config = dict(
    num_hidden_layers=12,
    hidden_size=128,
    num_attention_heads=4,
    num_key_value_heads=4,
    head_dim=32,
    intermediate_size=320,
    vocab_size=6141,
    hidden_act='geglu',
    norm='rmsnorm',
    norm_place='peri',
    norm_eps=1e-05,
    positions='rope',
    rope_theta=10000.0,
    rope_fraction=1.0,
    qk_norm=False,
    attn_scale=0.177,
    bias='none',
    tie_word_embeddings=True,
    parallel_block=False,
    extras=['capped logits'],
    init='normal',
    init_std_qkv=0.0418,
    init_std_o=0.00853,
    init_std_up=0.0418,
    init_std_down=0.0054,
    optimizer='muon_variant',
    learning_rate=0.00378,
    lr_mult_qkv=0.5,
    lr_head=0.0102,
    max_grad_norm=2.0,
    warmup_steps=200,
    schedule='wsd',
    decay_fraction=0.699,
    decay_shape='linear',
    final_lr_fraction=0.0,
    batch_tokens=8192,
    max_seq_len=1024,
    doc_mask=True,
    train_tokens=96890000,
    max_steps=11828,
    dataset='wikipedia_en',
)
Each number is 128 + 32 x the weight over the matrix's rms, rounded and kept within 0 to 255. Layers, rows and columns count from 0. Numbers have three digits each.

# layer 3 attention value, 128x128, rms 0.0404, rows 84-127, columns 32-63
163133116125142085148127091125125140158177103122116105087095085120128113148088085163153124120107
117130074123153176113094114136107108108169158113131096139136130128117127082143121160099075168143
112153137132127114170132176185163138146158114162108136135101117113172162099078131148096165127131
161098146094134143123095138126126098050113117134106178102069083109142109099146164068107128127138
114149110121120130116103127158109120138120139153139171127096094112149140078132190076123166132104
140091088128121117089111121106130125109112152100142118124090138134092111097121105154103143085127
139132134155134139129121102182159115106103052202147147153127148160120124077180126105175138146146
083181135150142065102116110113121116134090112175161160132089125089159100124125182097144131181093
087152093115087101155130173180122058123144147180151123129177151121159113103126117150143122118129
127126075128104140127128114137149137165184138065151097131100125123135101117107149086154142098170
097164146180107150137120104121125133120090107097079142156110201120123130128112066119114136129196
098157173168144123163082116089105127135096102153147081172149156097157161169108080125076089089123
139141086154143107140110084110179165144128082165088183106104147186104087121129117156163156108133
087105108095180151160063103109153132185137091192188070148139099183121108170109180136185083073114
174145128146148106132107144143204110094140092070106116102120190144127110153138091102118109136143
099123085073144139173083098161112060171082148123106116141103102169160191210074108120107102166168
106130151110084173155130128142073126126180167206156141161142101066123097115095107109140132115122
163088144118147123103143113111165158041085195089092111119101137157202089081135127138125069113117
091070092136140112112118243137147092102144195157110138170149103149160125101126167104158133161120
177153110140122148079134116084213165124066164127115143071129120176151122148064126091120122120148
097148137125150151099087145154161113112129164043169139162124134161106109164122102125169139177117
158083122087090178097101104147126113153162101224030137105146126106083129126196146079162180143075
123084187135126124088130155175153093098142164151139087134156178170128113160105096132114117145166
064176134084153130100130125155114133118117156112134126183129140146183117101105148128164104109126
102097160124179105125101139126100102105148096170109106110112157137168111181091126097168153162176
121101119204126203193144052142047117137134107088160168118076118124121122127167188202133149147168
105111171128170066083157160138074076109107111081116186137164108227162134118172130137177153116170
177121115147097161118184135109189103119117180099120157094090071198153104132123153094085136140158
161131212085127069135104142103126134100134125138206117105145121140092162119161190070140092124147
128091086077104139074128134076098208124098135130139089138137168154179114131127201133196128131150
162127146101143135133087073146140086151136126131178110149102137039119178147092182148109135081118
052142126103095083112083150147128130124171144089160099139149134127159113171172122157086120090164
135105114186164138087140139119129143157141134071044111085166135141183136150154048151160158156187
162164217192121136113152128144072131107082142158107137119153123137139089136109078149134147134140
089152138129115132127113084156131136170093123133034171119134098153162060102140073195139122133155
171126157180126158159132114129062128116041133073099115086178142109081171161096141158168098178176
138130160157148115132075108125129105131109106126173097196125146109113123160108086103113111106122
087130122099167158121106080132111159148143099106143136133101131126098133152192164089084121152147
149050055171162132132102199068124117183160054152178077157152197093154190135138121124117117082143
153116116114073155126158043064159169113179047121163175128151174081148121168125119131134191104152
149121140139088122107126088148147102126089057130114129114131094093138086134183106063136122164150
151147230135098213090103135105124165054126110087211177088216084104136150153095152122169145103115
110137101140143207131155158113167156143166137169120100096132165139087120149119109145043168117154
124140108115125132131100111085099134128105126177166215124122158116144129094063167121117154138098
# layer 3 attention output (transposed), 128x128, rms 0.0685, rows 84-127, columns 32-63
128069097110180120169118176115143124128111134187147154118116186140081130140147092126110145107161
156106128133120070128160061119131089105140106129156157086104157068060127101116096116136191096095
173106171096114104137090121086094126134108128119087130136135127116136122180157119098109122114137
125151120143127137121174093086123158196143173082151132165170175132167153153116134151138096137136
117087180128160124091135141114134127112120133147099063148176140141107090147108089162139099123144
120128168116148179134147100157103124124146120143155129128144157119165156162145131119147139157179
167135131153096117163167163144101113139130140071124141114118096111136137101112138134106144143120
150130143131154178133151124135120188107139126108162122148128119145153128102129100122130126076153
192135137118145111093103128092169122144108118109081107123107101161147154170106143162111148142120
125103098147160076082146122136132112113129125177150122124112141151099097134135125126137155115147
172144122108118126101132143118149107123128134134122113065119115161109138129165186108129144122091
173101065127138176186180135174164094137163140134139180093151114128143135096138131110113124167149
155082157078077127127183149100099175142116142102135149134175097128111138133160105125140163105130
148148136129131142150173134131075131061078158110127139076139136094150158075127106137116112178170
105162120101121119138114152155058126202056135156124131138150153081131138096127157208173170127069
105138184165121142090168134097139168079159138140142122117092154075135127124157155120111159122071
143125108133171096145132128123188105132118120046121140074110100169117101177125152139142140136124
072178141128091163122107143166113087180103066127152185105129125121072180143163152133097078135126
135102135152102167115135087090106179146091087119170091091127144155145124157155094178109100079120
110161186086146100157142104136110115128108088105140089135106092074114113138150096127123094102112
162135133181119105147191058097087136114095104154111121082133124118139138097156163137064082052122
123157147092150075064140166124159125120141152069207115098114120126156114118048155135084114156142
131167128121141127111133066116136161141118142115144158128088110114231146064209150090127124132117
177129141184063125138077137063154113153167049128124142122133180105113161112136056144117167133166
098141117132066173098110104112123138146114125122128112145105122088162126103119135154160100128099
140150145134114118166115121101124134115151088191094142201189070138204152154093099126130132145085
116107089144127148161105112120166200153167128169120104160059088087161102136176123125147077084112
137125109110174082084130137167070131154124087136107113139151158079140140125118099129161172134097
143105070168115162128118101128161125099073102140124166109138123134152116115144091191148112150147
094108098158160127082096108144094065127154172074116129093091155110151157111136107112079078128157
093115136096152087099121155079094165114100171139117122107169146129098100133102109126169136216158
146171120127095145167109203198108109122063180166139093140132075166117115052080109120091088153129
091163158044117111119103178169162081108125140191159146189100116100140093135077196133091129104031
116138073073114068116105114131208142122162120151143123095134160116106169108109134074093077089100
140132143110162144117157158155141115106162162154155101099092164153164130137151115103125124106103
072132133120140129106097119152128100140164160184155140172045125116199108105228193108097104113140
094135146039126093093159097128159115134123159137098103087152115182123139071090127129175145143122
164140076169096093093126146114116103110147186118147123128129129150126106185084116149200129056047
096189143113090154190115121222112160052073154164104123145135123156069121130129130150133115138141
088158157142142099098074190135113129135103164126081170132126079155136117187153037150123118130160
106128119112128147087144159107112136146186187116139141106112106160195154136103122169115127073119
089156101155169086131148129131139077133126212142076108167004156139084117114155081172097109161177
162121133127154096142084162180092075122079149166174177149106162093177119142101077149167090096126
156101167165197124134154146108184075113145132078093073162131100105142137124155086118183156097167
# layer 3 attention query, 128x128, rms 0.0469, rows 96-127, columns 32-63
143128159130112136082096178090093072128089165148141140129100128136150112137128142103109094134084
138149157142121157168146098144138151109150057135154122120178154129116105128105137156125145098142
143113144131117125174155111130167150133141076109157147172116246157094111143112175124137123149112
099155120105160105052120146126203080130092140142090135173123117143160175121169171078109114130115
121146090102090126078112145056101088153159090102155089154149129190135088146137143169137140071174
161090160174065099154162102137135189131158086218121128096122134139154102123116159151163159165132
066098120078155132105103143141130110210133148126155174149151083101169098194122164089134157091152
193141131170133199131144110102169186145090151129164111113133121141121167138120141171137139065155
157091172111139152154155123194155139134155085118143127128077179113111098161159159055132124123108
199106123183101134163158232085090126095059122105124091135151161127115121114143143134111133133145
091140135085137155039141168145153126033154123100197157066068147105111142154148099066140102157183
150077174144080186113164119161120090035152189067038094131144112221163067093172060132133091160155
116076094103157144127029142179114119136146127071132148074161050120165215137060108175046169123144
173191096143134142051100154159141112197154049150151142140177196127159077138118110119127128133109
148113126156118119161149123118148139127166102048160115048139155215094067206106118072123095155119
126129068093097160146102145113090172131127144123147115134104108084122147138170081090114005169189
184113117128119116138125101129125167146096115166120115137145091140130192156079093139111129111152
126111131188066132107149122070150131128155178111118132165160143169130069135127162133155163156129
131091181088151103110152145168182092148166130137086117150146128164098085137137103153157143125111
181087136078166162194109203159166092100127040109117145107086166181097127140139105166151155121171
103141139028138201163102080168188172158155099140144042185142128145089161125100138129147133124105
140096158085126141150126037147118088124069161128113204140196200166118153102178146131158149157125
150147124055105143165186119231146069133091141138141148189200120111139142128098119146154139116100
078134201176149158147052083103093111117195139125077135115143148096185162174182108151087112159173
166091145173168147215121123174146115142075084078167133093130165157083145137128127134156078144111
143112125125150078156173125108146061074178103149083062186128105151095090189077090099129118142134
153153183123112122091140131090132137047102119086142100168119103103129122074108164126080124125145
135081044113124107169109096157124166069141103137086090117031177096133089154147145089105097116112
062130120127110100131144100067103139118150129202113144243146189114034049107112175202124139136055
144141069138106139131154142154122139050089168167063133137104118157160167104136093080116116123164
083089125135094167112093136149143112103119168158114166136116088161105150124127091127151111119096
064135107032157122139089057092151144153163102061163121084060184187105115151092077148097116126053
# layer 3 attention key, 128x128, rms 0.048, rows 96-127, columns 32-63
160110110179169153138103126100139130084116139146146144155175111117083109130112172149119147103136
100133123120137118144098110108134084156110160156124101120158087135136089132116151104113149130161
106234094160069122089154149108135112124083144193151136142144136154132130097113176146123126108113
110110120169103162120099126108104129174148088123144064112116098109151129149110137169150115116139
137127184119071109099137133039160120134119140139160134108120112146109116122078186096177107135137
121097108143103124165149110131129138139096136143076146186104081114123129112123163135175072126056
132055147133098132105061141095177156131082125120138158119139163177072159152180109135108089111104
119130097102118113143121084099164199118045109130170145125154087115066068122128118090133135101149
087094152097111120128160113121113121090100054085140138140121195106098117119172166060177124076145
131134065144127156112114125083035161103123072104088134116157099109150095098134173116191095090156
110140083129146103100160125098173070085161113104163172058125077125135136115115145034105136165190
192077132134143181073174135174129094077094174046125156117111080243092058149168145107129092189117
089067156151117137140143120139177170024091168159131167147230082145086167168144123160082100149144
095165123085129122117160111065098113132112116164215107128144161126122130128116168150060165191103
138123171118106051126087099107133087126146092078155095125098149205133141164032108100124103110131
107130089169108184186168120132088146092144129144187090076132137114146156182135132101125108051130
177093122165166147174142163106097086199136103086115118143104147087121127150172114104117242117160
116179147119156156117123107134093193149128098159095136124228121117154090141128132147122135077099
146139095146117140158149113121112116145125093110103118131130146034113153103135127164098173111119
099118120113134094074091121117060088179131158125126185211143169151150126152210169124137106141140
108121131070136123069166120102077112091090194129156136136159095089155117114112203143142122089140
179140149101102127152194104116063111088140079143186128105101161081109146081109168134154148104151
136151124077161161166161109143094139153077127134141172139155117110120130070075154128133135089159
181166174168131098119094093121157171112213110152130104047128151100181121132135101140177169129163
119169174179113083162123106122178066109092114147189122108154130128145115163082176115112119185140
152119102160110100088086140117129127086154129067098111114090087167056137126065140105211155121161
102143125093124139174208107130089120039101092089130156117127123100132111121159161141120163124115
089143107175118103084116015104113100089138148098153088104069083122133137146116150067091133197132
099138069066152089152195085155082121217175181185124150212189142128112093102105135134131174068106
149156104129156152167121193160136181096072189157121109170080133089141087135117102129171088166174
097154113082123199052090118110105085142135125071125253146146126140130138051142097112229089099127
130160118069176132137159113101084105095076138122157121143109127128158122105156147091133085165050
# layer 3 MLP gate, 320x128, rms 0.0878, rows 0-13, columns 32-63
162103115076153104092102101129144073144123137144150136138068135151139224180058146127089084145167
160083135088067080094100126182094065133124129151136166111140126091166138135170106139116104185140
104212115118073139191169104136115110114143153130084120049072154163168098074107199103213099101108
132105145188138156097077112077108114155133186138113129111124152135132080210092140162174130099155
079092046087124113160173197117188098173107125142144122153143134086123113121153105107117146135130
120114128175114144145111168118145102140097145075076109162193151096105157105139090132126091178109
104156122118094121131130095127151113140136109130157142080110096106105157145098132138136108092100
101139102149137126199103081149136105176093110153132143158160142116153091148149135120126122111164
220137145210077165158153119113149099161103081130119125174124124101095079109085110099177145127166
136149095082139091132066096158095137151131140144119145144083108163082074134106147124091203094127
142090116099157154158111098190133129124147055097164171129103136167080176126122133118109107108141
161135104186109098129151082127145143160064105181111113203143155131163146137130130138143158108120
067204123163149187142164143107051076091084092095056118153124168132185134164119131160189114092127
086102133093098122196190118173112138155187112086128148095123135162141174060152121123143076101132
# layer 3 MLP up, 320x128, rms 0.0925, rows 0-12, columns 32-63
047133122093150125125140133111119148152164124084073167109138075110128110120137085108084166098100
135139179184130160128144150066147191148090116115169107124160171119105116135138136138129193103118
108115183106086150144093114193192137152136158141087166112145233189134105098170133134117056129121
138120096151079154112076100105128173145142162158123165117147110104108062116125118142128110131151
092114115128163123113126142143130050131103170104185140142146107141077179126138121050090145134133
101112152064130106156140124153093183134159116044051091097064096076193177098125095161122196145096
101111141120131157073104177132118131150140097165103090091122158142107180081147125125122104149128
162117057156153115155139097153153118153095103142099104125173141128152073183101109097114162080135
100134139106153123097116133131071172175110125110128135132149097129101091130116125137086078154117
078169116125183095096125180116064122124123088107128121126078163155158150123108101134104140167097
142116096082116202141126109113138134113123156116117133116116140211102120124091138139136114100150
153121120180063123116101123089121137177076196117113113148174180087135094166114103174187142130099
088193167101156169204123152157099183150164122136092124164125117155155100119095106138125096243148
# layer 3 MLP down (transposed), 320x128, rms 0.0318, rows 0-12, columns 32-63
171161112145122147148153146122113114128086132162168121138089114167115145118126176161138077165162
111111131091158135136146091182093085107128151152088169083140098089188113157178109134124048162188
101170113112037075076130089137161138108168144117124144099165127108107175098114156157076110101167
096182164105128102205159125138143127102130096123112091112144116134116206105156113147093147160098
104158143148080101112165163122143125078189131121132122130151122166144095148118172117159120174183
054111209089103124140142089183129133145211122165065087153117120050135142117130156141161190164114
122140128125135089141186045126114143115105133126116160088115090109107166172094123134119136103154
133129122141150133157122148137123185062143158103183136137117123152111139119112121124081125124123
167077142184110101107143123141176058071111094126105164107119137122099140170144141132157116103164
087148155126063191131155093099162130178131093049191116104168120071112134139161064115181112162096
084110127046126187108096079135159175158129095128127164153145157131094141114153100142140110158161
182185105180106143149180120158085099120154104188123122143130110184144134140111177110033132108143
151094168150075143172129105162168161140135116132076063153134081092172151091125133109134129097163